{"norm_place": "pre", "positions": "rope", "init": "uniform", "init_std_up": 0.0352, "lr_mult_qkv": 0.7, "warmup_steps": 200, "batch_tokens": 65536, "doc_mask": false, "train_tokens": 183400000, "steps": 2799}
Each number is 128 + 32 x the weight over its row's rms, rounded and kept within 0 to 255. Layers, rows and columns count from 0. Numbers have three digits each. The size before them is the row's rms in percent of the matrix's.

# layer 2 MLP down (transposed), 1024x256, rms 0.192, rows 604-658, columns 0-127
094:137141126132081022154121099114165118174093129163089132173155149148114133148127122129151147128145108113142132145097127076139094107119093091085097103112118075127099123087158087150172152145139080143099186152087069140125161148146102133160162133148181078144122171138149195096145126130130080100081140155064119088117130154183160166128137124132134186132140196087123102199127102154143115050107
100:101121125157205075103041135148147138121106172069116145078068140150187086150124093140110160133119096098069123118152211137155142142130137151116145127181140171143150154161096151090136140171148133150123194122134142145075191119097131152120085125110193125120079151155164162125136140112151141181150138111125134124127144121203060080099206149097086176159123134140115147120150101114123059063164
099:145156123140195179115130104114105119142186124152166124147081108156117163162134115127145173154110122111151047121161125112161159121165047152109070066117151102191164176142145133107109092151190159160151184152109134081097039165101123113146116169161102055141113092137101105135152157119161196121153114130176211109117105101118118079157137145123110166135137128141124119154117155156113146203143
099:118108148161115148107124146087140135130107146134085097054099172140126093145148079191148094112171084086139093172204113146076169121087142129150098132118131112118093113169045164107082177133201118119129134123127178121098071113125140150097111051141124142163079146088173131105062171124098096121121186143141146130137142060128083202146146076108129098165144190087221139079128103099101173124187
098:057106166042151205119124119139155129081130124055158138115146137131176103093140154125098120100133134089094118129114168164135092106119083109107112151129108088166106149141119169139104172212115103139109151101135139123079137139125186145175144177104151123142151100117091086125139179138118113194145156122107155105172175126048130119083116108167159125080084086085089182151092118137143252151155
098:180093171188129113093187123160135046120130130156153107131128083116170066111141165032093139126149110108117151095144122080172151147102128177071142118141109075120160120106177161128160069124172090113096148122103134113107188136172143168137094138090182138177140123150160146202159138112191149096086114149135061160140125126129139180136131113127106116109105096134117170095058121043124141180165
096:116148121113181121155129136068117112203119072169140129184141131071141145197153125130138111132139126114154185103141161101109130082158140106132145062106162093070092145104108049123101087107114144120115086124067116119152162147133165189193141133144139185109142134180161088178102161098138174165096164109105090089136132131088100147157100152150104179109139124150083142109126164128179138132081
098:124127109082118229073104130133135144103111121094125088149181117146133133108133190124135145120099162146129138112062110156088142184207151134129205151178122141220114107185154154096144119120099129109139185178143149121139100130163131100120124106181047033089104104128140110078133125163059146130177067105151127140112080057103157150147094097097152138122140106125178137171112138123099120098127
095:181072129112168109131124213130160138143153147116112113108160090121094132189122158133095060122148103142128108146088136163127097107161114155143126165078112124073132111129116112179080114119143147076138076093158136145158075116152102113149117118122144138175181112202227126127084164184151133092197149096073136127112166160100196100163108122153102090152124161095115110142097126179121078163130
096:124098125198078115141121148117122200241153115173113128159074112134017133181113091151116114198120098152140129132121093125108070138021204164131173141177171173114105167130090097167059125100065149185172096116153122143094139120116158150115106106143149127136108168101126211100099158136126064151161138118111165133166105150123185137123120101105178147139143140168126146071109114118150087096169
097:117160129096157070087158128160113082087118187152184093117173107138158106139095096142141089200113158149100098143170119163112095117182127118107151162152157121113156081033130135096153133104108155187127127126116128112104094117107102108116118118089118091133115115089052112103130136162154201172146137087089113119183085199178086125142104192115162135139189147076083182104109110135153101147129
101:187184132081176127107113108154082138125132142077116147082108144167129095143099120190197147101101130128136053115172116105123143187128130203146119092102148119137136106085228134064140158069134088119099121111217158124143120109154157096119084107097087127139188030106091144109207102162178208130168102115119121140111117115126171156200193136169135120076106138120176154133106169109120109118124
098:097104162123115147097094153099151124110097130162129085070142141150168147185080139090139128087103140104135172142061116159106154136121148088162154095103154188122173080113141084098071125127138168149131101133164106109093152144177155151145096156104183106170146200189198164033090092143155164126072113114131139155125122119197137102180123111108171192132140172111133179129100146108139087130117
097:098147098094110102111122185175136083130109138133164089125175138134147123097149174101114188112137110150119148114210178115118089126121100099093164138114169116161095134123169159060192145121072112134081116107117169164138109115180135103087097144145138100113115092149111124202094094148168131187123129137052167104135156106156125177081161107150222120166130116130126174166167078152129134078167
103:091126111125120165165113144177102089067131152074153153138078121169138126088123145116159172094105095184149181118102122152157120100137145156141147192132168120123140134094125107137141115087067141084145089124138096076117173124119149190151124100110122115165160133164090163129208097071129148164116120114068080157117123098082086145137163094075084167072136133108082125126121082130166160104085
111:086114131126139117156130109051059119066126116140140181093127114114125103140170129096094145131129097148130226154087131081114114216134132118187116117116085159172112154159054081099161128118140101116117144178116101083152084155110153141110135192203105136123153141158103090158138118147125152086146145161121171132117165144068134133088085152137149082090144136138149069109121095066114113176176
089:070157140129180141120176123184118208149105149168098142034073143133157148116101133136096100107118156115138093089104074116172158141132114132178099096103140138159168107178118106122147110162136151125166143153179113176115133126102093143139175152170107155098177092100206132167140148234166172129157130137077152104166074140133087111155065115093139135097134178096147133146126086152106157150147
103:104203140148133173145156181103136207187164120129131018165102130141120143170134119169099118092044082126082151160144141142121102125167200116134121094167140131089088150065174126075138156064131146130170144104139112094144130177134159119091155152066162097089070135119124162139103101124085137177114136124141168138092124134133102154122118111142126144112138091141139152131125160063116189139078
091:153162178107110113164116111154138097136079186136172097166136082112094077094124136109115123153152162117143115051143071156099078147082104141093149115093111157170166084095123134108072164082152165142171070125113113144129142144121114172156101109130172120129165159122109143139067098149091121160158086063209138136147100164093133126114166117115074160133089137134143087165194129107148109090128
093:153185097100134076099134081206126064129093112129183129120154138090143127149132120078122137141177102101132135050132132082063107125113089151167139147072147091128084073138154115133153090103098106182125125167153099149077088133142081142133090100095095146156112112136141074174156104096148089117120110137102121102142099103133207150140187174080104151114065161126154138146117137137115144083136
099:094096138107181077096141090146153184093114048176118169123144178132101170089138122176114181080139140140106095131136109137090114126073139148094201139077121104193142188139137075173142118146145093152151102179130075099162077117082125146146078160059089092157087124129101113109113147119147105127112194120157160076098088122131112127132108124103137081148129103073109127139071210139112090160126
105:105122183150125101173169143103155079125122132149183108167155066117170095101148150135102115144152192108127087129121126101048149158118131133098075150111126152132137110095104128112175092134163069113112114074123165176148119112168151123189142119084130117156145124128150150141087082120180084092111080106106103096085118122113111104159125189192159119135095128069122137108140205155128122140107
104:146124131155121091147102144144118108149094173121175099127134160191189092096087114178127124155103100198154143154202145165118152156189117140094110108165114124119144142097190114145130126123141136045116100114130177124102113104138133129206055087111177141130085081148106135115135121141143199156097107090101191119175121121149093095069153188116079111132079158102120155161127157099101143156111
094:175090109117131123178145054148141106146129133137147119116104131153164075126134130196129164113169150112095133106153100143170133129097156058170129076111134242119098149183100110091095153071151178161178119084092127188133154109121122122115104104127122139115147175104128081149092143081152143163076159144109071084145167121106117145121140120138136155097149164071144092128108062111130142086172
091:125106142169117158126109101177138157116075140221123072135130178182114070116165107119082126119133124082097134168117113155140136111143111116135137173138144107129141119134066128139159142123122119179146201122120155167126148097099145114079115124121151154114163161142133120116126102149179164119194120089125108120129116128115159162183154144036127112105144105113170175090049093119118128155160
107:124111138109130092080170129137189119078211146130149157155104098117100120114152131147167098144064148128111119166127147134075151146109202111105183159101165177134132127153071074160150108145115071129147166167167143124135164103130092148138123172114103111150107077089142110111134122107121058095169107176077151058108158177170167087120130094123157087090094146177152106131079089131170109181183
081:162165122118149114134135149150147138109134064135065179131125092105181126162100126158141098119152125145121218082162128191153154152165120131154107164122162079128134140134116141131097152119103190151108176118096162120099094131129132122133082137098140147065098120144107143125147090126153162094157182126141059065104108135150173172098083106105099139122201104122132069100078123125117131096130
111:118081190109160146090125110078051148169161115154131149132110101121140177098128118080089170182149157152186180145154205073135131166073146098150116150152115072104173114139126144091148115112177098166128224131123129152172116206135074140168128128117173136136133097125176102090111145135088074150116121179153123102136100098107071152141033122069117105084104152133109105122163132158147086135135
091:167170095120137096117158157086122114165163126089098114111085153146163124121152159109104163166115082146133191125135093143101184115074140205133157145123126152134127157102142124102123120146199100077094118136201119105155163151141147114153122104166198153139080049134153132084074092092185114159206093136126145131119101141132110135113153175101131164144145157142081228109087158141102102092170
103:113097095129144173118111125122161133153038160085146125152131103123117106166079136062172158167139146101116146073113124150156140148130153097055134128118119163130057105100132131124119156116105131098115140098110130199125154112121127173107153093104142170130091124052181116128149125122137148110112183088166148163157131200131115139113195166137099160140087021083098114171173202147103134117092
101:097154130111118121094190113127144136141112116114049126091131153083202200123196081133125100153104141124109138134164150114080104154105120101092142094117116120159080131184099108128107145097162126096115095114090135124157090150176170160153083108145093197120131117119099107141164141105165123112101169125160149083160123139112135112192212168091115110176089109119163076202159173167110151124146
091:113073141138106081139081150102111115143087150105129123145134117122186124119161110080128123113077074133139134114104081121072141083164060141191157121148084134107163123119067105116114146049101200143138233167110144126098145152157107070134130094110154129147133195120144153082164117156114159203144124152222162123128103114098095103164158209170163178108129138110114100164123150152118154102187
104:096110125181141092116070122080133119147152113094136105162143141126090121183101182119142070146114100070168167177079100098103203100094176074203126139150134104170172187169084116073132088124124174191102182111107166105105145142054145153197113127128170113074146095140102140128098117097169181133117072110188167126140114132079161110201151075135159129127110095180135156148150135103158094164144
101:136142100189139095123133233129109154143096200122089107090130119094108190169109173093106085132113136127194132138115126190094115144093174122169124152122149128112154197168101134054142124147096146137177166098115125124109162122192184152090149131119132082135091114129145117149123120119042088126072130123133111120083087206138119128139131075184100183102132214121124145107068124156112135081135
110:147120120076121164168143091127118194126146122109095120118105075142125110199142158127138127202220146134130115108136101134107099168108103143124165118083149118110117120108167120115146080205129090144112085127136092133078181173120139094082115100126075120086108130130109117115086104145119120094101138102123138155096128154134170196063087156119117162130117104139044158216151137160116095091186
099:143080138090170083171157080134154164103092097149157190147129105093220074155141068150085142169135126130194098113117152149098089122083050121124125098054128045122115114142130111160090139179136134081150136091137178169129166155135080127151000110140138163092150133096096116154114126159204084146119049142140144156135131139102107128085140135085112141150183131127103135116114131157125089112148
102:111137081108192129094139095132137107128087162095111171139099162077107117163140100113107079132172096128155129094161114133096076128118097198095082115130157151135157141160118145133104158061175139143144103078105144094106087141093130174130079103104111094115199168086116152105167169148088134133088169117145093168104150074120112141138096192056127153116104122173104169101080140092092165077121
097:167165096174215147103049160134151082121112156130124114088170141198145173126102093163133109145131159088158157155133110107156136134150144119118147188116150112157149183121091124160133205164136096169084183145155154121099119153106090144138148066153125094146100137116141101146132111077084142103128167167149098166099108133161129099117143156103104102093112110135140089167146109139106129113110
091:085211136165111094129101139123097127123154092115074201135078157096130086120180099129201143115130175085147148118148092152129185094123123110100131140193121185059087166098138179124132163117095098091102155095122212157116128136118143077138149099151123140116151086100209132103108168135185072091116103151185093131128105104121111109122133142162122125102121105100119140113136111130128115054177
107:147192161143151182135113172244191105114131102188149173158117112100138131108093105134149120124152120100096109074111133103179152161180098218118125132151094176156142140125147097151110167111085091160102112079131098159072052074115158099134110158134076112149119124138175181108116115111176172161111164110094150102122141129149128104133166126063153089127176120095130123151067104152155112123140
101:085139142136038139100084112093108056118109121095129108092094138149133165143162161052177199169062083151143138121099169130118156089155104127130122128108048177181124160148148109122144149116030115169127102114112147132093128135078176112172127119110124127062150109094109135115158096142184145164121127098144190125076107140134118140148144134112113201111184130148099186109084171130086120102066
109:127153058116105107142117121178204138129167137138137125145152123152075090065098165147070150173154136097171150065138066122156137129178034119129091096136143135095165107144117132128095144176162107190073124138108145121149165129113114143153110100118082124121186159106113074170113173100098138128113147124135146088185110159116124138097087217110102090104145125129131113083124123105177098144102
105:175145092119126150141179106145105123119141168099190143107170120161167108123044133074070112102074161097138176191155140112075098109144121159120131067116167146073136155127183183110110194106047151091122116113096142105108115110131122135068143131147126124166129116083167124132156124126116136142139122156140165127128121172107087104131118144158166086133130093089126124100148117107130157146164
096:115144078099076139149106106132184100148167109101105159173136156097067117113185090150107101062122069150094144115119178159146154152103101089138130134119046113156105085138117095129047138137196113120102088149154099148110087144111132112149122151184151157061185139068143124136095123076131175178071154093142105171134157148130129150141095110141100103129124129097100121149111119110117102131120
094:073173167142137143174197130095105098157121091122147133143163116119148170160118143109126079088097054061118113143131120137146133130104113087148125172140129094128112084132117076109118074170117102126135130162094158189109084136150102113127149128146146102114132138143175149158137113083145157144099167110108118041134149073149151101165088127165129103118170144100127084100158123210167096097118
109:103178196164157112155147143089105122152150122067148065114088103132163064078108181072123173107112131039098143073142170143125134174153184184059097117112103136123145131108119117085147101102052168118088152107064223121151117123120089160114147100113132134110188122098090149124156099129115145113115127137122179101086108167124099142122136141115141146103138083123165120163103159095062146104163
105:115135121147149170092181072084124161098096109121072167088126091130091071078177094156156130083112096125129139048164109114103107140087116121138114087115161117179090098100082125096119102133122058145138161166121130059153106146103152193180079067128128127142121122115065125151179128129088095108114072132137087126079107139191122138126135146118109090094148092119165066120109074103193128050102
093:128124103119099122167089212076117160110131154098129129094162104145134113134180174150130099095137126176078125153057105132069061101123133151184134149092105157124136153111160165144130104134102103107121184157139119187175088093169089118098175143155123102144103152138146187113107111177157144092128091150124096065148103132121189138043239147155174105164086127103081037131050085120141148153147
099:084135150147167099158121108178128114126109144165172168145119121056120150055062124123115217141196131180150148094156149205115105163116084132209163135113136100147099096152105125131084125111130172088112097138103150111128126186098102098138106121103160126135165137164103150104128097174131129112160150139154147178101145144083126109160103088094082100045145165148140141164162107129123145142079
086:133123162138044145090150116122104088093137255137128122097160167108162137115110051151109080139172080149165169139126107140195181100128158099115137111173122094090109143175096132041170166121143106112121123089148076140107110109096125102109096134171149101173135125082126071118110115203105086172150140127090127091113122096084138126115209093160125193119121084116076122161110095154105186111138
093:199090093144110093159126147132108141116107191137066103148140143136126041154127154080122095116061134149145121142147150141111133146102125172100118155063117160086128104138104178174134105174177142151168158117085177125096192104133159155172118142051053141112132090127120112129174111163117088165135131100088125093177126136152140186126125143127153139136150151118162121111170091160134098116127
105:139152164133142088166059174152121096122121089139138161107087188127139170181134158098134119157130114156112116179104117091099135119137170162159166050166079087099147135061148047159091105154148054131117159077144137149120137153161112139126153150131180178117144116116139103101098153127163161113094162087148183112151143069147160115158134149160112168144119123164111137136106087125095069078114
083:176177081164143108117126208128132126138116159153099118082108112199145182124080166158124106109182099109131093155123106150122131141112069210125057077098121113082105123102151132154137128189128159110086190135125102140175123148136141189119121132239109127169153101105135142133154100159148096087204094177145138120110151187055121125131121111087087089121156129115086075164105164132094148163090
099:129095163098172139078165117174178173118083106120165072091118077132150074096106122173102125144096098157134174104103062134125102077137143113093173153184139140118103137070141150092142112154120058194107189040110134034113119153075073105111126087122189132185107113138083139209064151130109135126122180123144162127122119117118140079154105165132106124118128110094119121048111110101144156123097
098:116156164082145084146077173148137099123153184153123151146094076159139088134112131148089148147136104121168140091075136111142138112164115098157102161144179108119196135076139069139147127155126176063112101130134117136153135139169085180148124143144088116170087116119125170145079115107129088137106143111093096131188136095143150115162106129122099150156196140042090125151136114175124174136113
# layer 2 MLP up, 1024x256, rms 0.263, rows 605-658, columns 0-127
097:156107169141093183144160187134134103064133189159185152157084139155137155100115183107119142119078083091113109105143104069121159109149165152153066134114098137158072142084087115106130118073121126175152080119093119140135127181122127097152107139113110078126201091126081033107160186168081168152112113135125107137106122133122100167152114116161142128128108151135124184107141115153106074093086
093:083138179094144135167129118161155149169131135128078133143099091103137143079125186124130120113175089100108114131147156123061063134184130089110162131112143183120098109100144131175149157134108027142137091150132126080134126127105129107121200122140173120091162120105133134156125144133152114143153151129147156114159138149106150091068084179091110124158136174093109107093138167166109121184113
102:126141178131120188124163151157082146198159084091151114095127092131152166110148103168150142128121101146141083093079164158143173155133055163105155105175144135089144159134107109094115155135069050131136121144099123143117099159142091116142116125142163201140125097097091101191095102132140117176135114191076136117180152148159117121066090114058089127083123111124123137147141157142070085150087
099:162119178164142100172071148078111149114096125178096124144126189144124116119090120107126123083166137159127106125110135102122110191138127169108100120150091097146122170093084103109127138093139129138133131141166110074216107175179147116101167159147146065177118181119155150172128097179141082095115099127180118114123114139082163133149079184091123110136197141146133112090162177188101126162115
097:084137164096121066148047146181164132125140169161103130105165114129093153137151161086127145044122091121110113139156123114126130083122097119182110138121147136107128158113091177077161195118098167112142085105111128098146169110117117135147115109087186129096142140137040119137101110131142157125171151091134109058141147133181084149031143158140148164121119172109079087088129113055122111084085
089:125106110120127064148145134143152126150123073110138078141131156154119083098185132096132166096105066163135117104138100110182111173166108106100099064173137159163169121107134172137082195068073136187123126149097140115147135120165134139139137126147139044138072139110123118137083145108148138115111145129119165156142129095100147173149111127121139062184145139083120170122182083134114078147121
091:121156169130157123177100140158102111142175174126086115127180105128126164132095113143141139168115146133123087140092162110160150177094134184118128145130161145132136188092179120141133122201129133155118139134163087148125096103060128068128157182146176156089087123118092148162104165062101167174159200089108064157152113179150151150165104061134116118113078114127118065097180102103138080147124
099:146156162103145129128110103174078158132131131113149114132093164139119137150119137088110122177148149109129186117089071090120095093125114106109115166144119140109125156052146177121159134137133179096118108200146130154127132086116116134124121128172162142145122169098098174117176097064129126123140104118166170128112119148105045108117125059144156162100094099130148108146095113126150143174169
094:159181127147188082142103102089141166255139125067109060085200107147188151115137130172133091127082107101149113176125103156150113143161131175097136117118133113102174150153140165130142124154146128128092093094182090108145114115138082210162142068137118151135175134141153152126186217072146133103123117127075140136095118157148144182159085112142102143175122129127137162125107081161161122164098
101:101079114151122132171084131103172176171110085154138148103123177141109156154101135096107113090128131090163113161131177102166163118079080191140150094090113134184168116200110116137085145181122089139116053109149119102171196102131173096123161160155111160098106108148142036164144159122106140120152054108084124136134137120144114112133164108106059133120111097136108150110179129137131094079060
102:170081108137120134117119084119194158132102129134180130151079075170138102149123116071074177163137073126138159195101155133087148085157082124137128127124108103119129201136095072117075131148061140194186136165177126111137074111108160159124122122084128146165131135139120132186167129125168117126101110132108130137118169152094090115080144191097127133127130154127086145132150110095139128130118
098:106149165109099114138144105123115182135144155111129112106152159188202133086115144157101153097137123150119108082188136096139166183104127130146124124092138138101204143149049140108168100157128136161233124037084137160080144091088154113075065116093192186128131170161102087155121101160088139137155123115143083109150107159129176198099141142154168114094123157120188152122153109176078138139086
103:054125102186087112120138105100138132136065085096174107147139115080113151172104135140140088113099161183098150142107144139132108134148126125149139124101133148143133112134145139135091212151172135161079090096134112077125062068120117148123136133104152087109165172104003185148151166120132137169110161106194130119130104143149084116164108145121046151113139134116126105114144173113182139179143
100:155121165142187179093132142139148087141242146145097170146123132156140124093092147173166129127089161170105120168121130058114126102142162140081157111096184152147168126117139121118151145157145155117079155107077166153135125117152116084137125117145168109134109115109047078154083187163147104080141091126185142107083113181143121141085203122112142124100114193118100132071132121136109156144109
098:068186072143149078132127078115113113116102132108146117101103155140128087212109155122059101184113067128141158149116163124109084116160067131138126126190139010164116110111113103178120114104082127150113083152097177177126179097095163119112189128126089119107110147105084148161104184094136120124088134174113145064174145133173110135141116083163119149160136103115119087128136152119120166094085
093:119057107113111121128193132122138111170128126102125100188115084153089107137127108105125112164142135116174150165116139136077164147046072157153189157097163098107127152145107111124110147150100109122192121095160140114104055086102100180110124131136156077109130121051085127193136124114170094145125112129152096159129157152107145188124122138122125125161096148077155115099139142131072205173129
103:152100159167104062179169115146087149131112158123152147111195165077133107078130175160127120134138108124122136102067117187150101105137154129119136110094153145088141135116084170091139088142116117173120085140163135171117115081142118103123199131162153140120104046173108072146086151082144148159155137171101132120171112129098138116107113112059116113166109127123113152086128152110088075148136
090:094110059137075169077077129145102118162162189154102137163105111058146140128168161174121140087147147075084151132168163090110122103120145121129154136106203087114098172106184063114173086117128095138123132166130148163150182150129133097075191127168116107181140106118140109113098163117094153107069122188074119140150110151114115143114106116063161157086109116202118164118089089145087180096118
090:157106144102125145127153176175091104161181141107108135124109158104100125075153163138148094169073173143152123109135111162133114142109105164152136149167172175154078156125120174148125082074108132091142141091128116120100137173100134069134128098131104110098133123090107184092157098147104140117098170176121133146163108089092088090191051128147109138118137111124047116143185141131116075162245
103:180169088135127158070135100145139112099135121140172135112120113100074109158096169119133104137120115097156105139168136110120117050106131055172092075138097151143128135128133220081125077147120077131210119159136157151097145127167117181085156152129120158108104128223163136086179109154122121110106069095103108109173162153179172159087116140162124094129109129119057161095110132147096102107115
096:149102119161103101161082168198129145147164112155110114135169125139131186161124175116126140131099115170082163170121089136133103115128140087102097133129142156133109131149064106088126198117129122104133079132119081121126131116203173143147190135090190104094105101192124139165115165153178198193155110095142101101156102135132135132120169123087158130102112094135102126137098084076087075138130
098:116086107144107152129097097100135132182118102129122072114152159133099135154075197108122131098089134103113152089073125131158129092130056140122122150057149157103140124139086130078117100069136098138103122127133175090160169152156182117122154181108146079089108142132177107088175179148116099114134096221127112126101142104144145169165136074150208124228113133150126108121190108197138137097176
099:119123168179111080128112154124119094132118112131109076132136160106149199117097147105107162090063138080106155134111124202078109081062099180107130168126158038138085100122120126182111129148133127129129142120164147091138103151132144103157186111140081074109143151114167105112127130135108147111112170147100130153171156138117137128091111055166056168186074108091048122095151133150157075126166
095:092117110106113112127181166138212146127113142103135130192145148129153116083057159162189127139139124151116120163174168117085072145137169095095134138103176173132112161101161173086087103103145166113164097106184095156176163123169156128149069130133114090073082175110114139114126039145146115127133142174148124079111185116111136082113134061156137104160084093197098085090158160173121108111138
109:073169117183141131110070171155116156096127157125129114099122181134113082177053147128171138067165145111135143107163125143142030068121075190137168141031125094145119128146139167114128120189109125131141118100170106126117163026110145099118147132170088105147165097065133045068156113117099123157156118067070141180185151148162116215098102079111147124136139119119114144118120122101140104118141
080:108155192144115100207078144153097143107142114114133158116112158131149145126144181135097124110105109119108110135133126162080124128120135114157129185156121094115129112108124082152106103165161202131117073119107079163107093069108147102055074117137111070132098153145123081077192081104073120110115134084114069097116138094159076129110064156122107078118134088131109113076115128166130075129151
105:111078132145133131114073100070114195147073162160100089118155134124110173176128118128144090081089153143115152095138133209108145104090080121137069129109129169167159070160170150106108138132125132065121084147092134174094088111032131185145049161112094137173062148078140046140164163124162165147099151140146113125130183092113118145129139111106155124146144166094170144117086119150149131104126
095:094093084121124143158098152173187122124103104123181134169132121123164136152102100121100114129088179131095128162138158143091067151075124151086118121128082095072074149129102196152157155154074122150091148091104060123154139097178122140126186156094167084139127179162121149134102171166130098130099135144102099129126090121090120047117095105121182094115145136131185135106163147165167153143103
104:184126120073142121111111099054111126125117107139108183131086066141134161160215101105092068115102163076064167153158166109115109130172124155158159066167110083112172131146167112146079102114076139109175091108107110078142188158129106117162141126108145125116134109143119159212136119106146149136130132132140169136072144107142096121118159137145108078116134097128191149132156161148093074112106
104:109123109121142160127095082120184119035175179158089125135158097106104129117107137137108188095135100129127134115118140121163059072107140123133160168106190154091128108144159162152131130175124118101121166096121155205106085104136116119110139182110190085177167094160115058168105179091132125111197151125109100101101150190162159138128115098137113151155131156127130094125132082145113124141138
096:144181097086179141138186101167171095127159159078113148080107159111136099170143132142128084168181203180150137122111161128123112140114111116124114131117197026150118108103135109160109132168146098138086098111098105111159132054098187175127160150125147179123147070150137092172137125115172169114095099127123127109130132136122087031128158115106125121142140134130125163148107118105131158094087
109:147086149126116132139152136138164120161100158129140153129118157134169076066189057151095187120134164142164091111097164196135095135175118127065068211145128115141123082089151093151170150138092134115069089144128084167132054119124185075073105167100136104096121181167093141092193126091073140098165129131070073142133178139123130106130184181170133106125155146175214086093107151134032103109158
099:158146128160093175152051178084121124088083097114137113112087135115141122137127138112118112118113058164164101124087136134130179097113107122164131140099113101170168098103123127132141140116144119142104051094164137087132156122195113115105102207080076077105121100109113130180147185140125165107179112127121152131137157136108106073106141151168136082147123096129162075130105156128184095149102
104:115170113134083097124137085129099103085142049104154148144146105138124072181147114129190134117127147137099113113123118126072136193091124125050049120136144112155098149065066139152219126132147153162085157121113117158167069120106157131127174090111189108135074114133094134113124126144130136154149103096170118168198133168096182118173096139126097118116120137146071164129089093108094114154071
108:173131125182091121147148135164108086146160115130135113127149131109085132105169165126146130115176114165080143115158152087067206113133154141148131134149190127114121161155147094123087123066070097146136146177152153064126110155140135106082137101111110179108080104092176165149135119197034150074139144140134128139129111124154104176161104166087130143070134128156190152089122084157133171157163
103:164129141175160107156116089081141138095122119082142144145103114178107149069162149074107124206109127141110168094099142164185087110113069081164115166085133106176137174113112100104093124146093122119102097147115152177150107100120158067174166049172140170193089117163126134157135114136157108120220145134156116104180155148118116176077108168104101170153083120064148109070170141125120117135118
089:123159186116092199183089037161124157179141127116122125104166174135119129093152127172149146111131190169080172068088089141138194110167158194117127161170126134108092143089101155110141119113199128128120142136085128078071156116142108028077179125119168100105053108069120103150211122116126164177103124190125166128147181102118105127132123110056071053113158080154103129115164076167141116162158
096:157082141115127131128146091099157101142072173121162123129149100115138112094161121165084111146132099170116060200082170153110085157168083062159164123149103080108170144112183134123188115144138138091123145127101107152153127116146103166122113144155109180108132181150090143099151087078120177144179115146121145034094105137174141089098198093108101118136135093137132142103078115166093095129112
101:129144049154102118154135138137157057116135144209121098215143140140116130205121106119130102123143094097117106194089198126104124148150100154138051157096172153114134165097139141156136144096083017180109182135171120107119082116099171085115094113139093139129119127174125158178083121143141108131182100092112097138128135155060126144141082107108118130179107168156164127132165123118110143128154
099:119093138131136130108138152113113091128034085129185136093097122133123058136124133121113199069103155101129137060171143230099153136158119089150131144110141094111056154162121196144113148190209144179176124120122138168198081139141111133137124135121133148115086131161165192096115098117124155096179064147136091114148152114132086135121168111170195152186106090132167150109159131131150094119051
109:143128162158136154121164109077135118113138082073133084122135147126136115175159146105112136080165113134089129143187082097164114164080054065138137163138158096139164124103123142161132103140079109161169116155108085171163103108165164114149166158117175112200206144201138128149127096140168109142142092184099095119150107098090083103132177085096148096130133099076134157092144140103117153105063
100:058110124138108077158150121150145172102120139104141118140109164137103125153146120182152139097144134153101077099147145165153150105139106122094109137118114172159142152173078048160154105116135147164158182152106176097138156153069122140168074131123129168124110057163064094122110158145127167106104092130147083093098123081154113147128134124139153134175123106205117142135156120205138155132080
106:166125145126156131096117126136140164114123152197096146096071078159158174123100150132140124182145213171119082152130038129129120121135186170114119122138143113063145154160158135093164199087087107108107079085128170152163229077093102145143116152124122127167083171150119097148113139203155117145108103072113166097080144119173131115138090155151177136121168170161117211111146115136167139106108
096:082111129158102129154063165142108147101167102159210144136099117163076150109110123167077114162170174143123134144153122120113178139139141125096128088207180113114129101156094108135176105126153161141112121132138125120154135152114108104135169110099132133186100151138127182175083095139103073161214114102143147163082112122134143093129207150109127173128144140112189173066117168116052169163085
113:139062074119134184105129165132134146144149199125097119122167124076152165125155126129176120087128090138144189122171061114152162118151135135120140114114123102096097110105152097120127177146110124119173075138093071128103154115072093175140187150168118128131100105132123116133147132178209095168142089086152143148123155099161101186175114114087097104151112153100112207125088090170183110117097
097:120089132095165127176072139161063159070155152107180117119134131113186151159100100098120154134123188129169141141146110148109148148105149121129112128193105095053160151075110146066128093100143098162129158148127137073137126095129130126109114153109100146128219139103139117093107130139128127153081131121094176133118109122200134162147057084138143098166155110165129179104180088112097144180121
096:083158128099137132155087146118123090151102167150098100130108119145086181119118163125152091139136122129083175179142118107108113109116145141074110151124138118078179133147116129108130123182126096154122143180138094167119166158115193137106104055130162067148104118130119095149141114069129127151118086144062121125076119102137182120131112169099176143094129195184134082104111138126153120097137
106:091105118090113095134136134086102121115129126136115164209151116203137098149134166131064101115154123082103118061118065170082156165141179108126158159148157127117119142092128112067148119210075150123136187089111099144137133148151099162108130166110116092143095192106144115132162118091126113127085078066179095133147106079094133141133113168107123135135078100138109131149112060101117140113182
086:124135138098152101095129109148176141112065121156124113133114071097093151053120168146153181151153128128123162144123151164146152108139059136183119118125112099166125129066116158103068082168147140144159124163132171135153125118173100198134138126133093070217095102189111128109143176190104117099094124079078202098092131120131129088124097170113111124151126144195074140097152166105168069099096
098:114165065037114091118157123120145075163109100053128158153131093185105173113152080168129152132154138147134114119085138172146039117124147134151104139124178114098163191157120083124121106087124138109121105109129138099156118157175103131134163155130129175143104145076130132083122147109162159169148142137172095088117155160118147150143077085084114086136106173120099161147135131140152128154117
095:075176163105105141127092157034152155124111148127144085110121154125117127116134094065120178151129183118080117103151117095089086084179137172139127126108152120119118112162147198124098185108144132156155165159097124085149086078087121139165159136057104066103120146064143109164136088162172104083088152155153126129159149115118055120162138075094114103140131108160101144052110132095124066102102
078:185143109097098093156142135078135152137180084154101034109124122115123162155096175165135135136129109131121134148109136107120146126104081117136059124076109051164147055126118110105124119141053125129123142117116118139151142138133138145074141094170097116175147094104139112132116165132148101135145142125097142128101166187061077097125075116104020165108047105149133079128052213194155165108069
102:078173133171104084110080151121164164115163041122157119192085124153175130091077147070104110170132156136117142161126188116101147156112100152170101120061119112170111127095119137144104123043152107125153072141057132177146123099142181159133091139121033124044148102170096051176188100136176098092159124153123122102125128138101056132094136099120121133148042129134157101180114139120115121129093
096:124083116153137144158068123175137126122121127108118119137113176116126156108057142089099157125037181118182120160080175124144157152142105106150175143134105140133127124126167116105138181220178093124093104109145093172108124113097169086101095114133131117065159089150133115143141121120118124163119061151119165120147088148157106148107139137092124079111163103163094060159181165133149077085135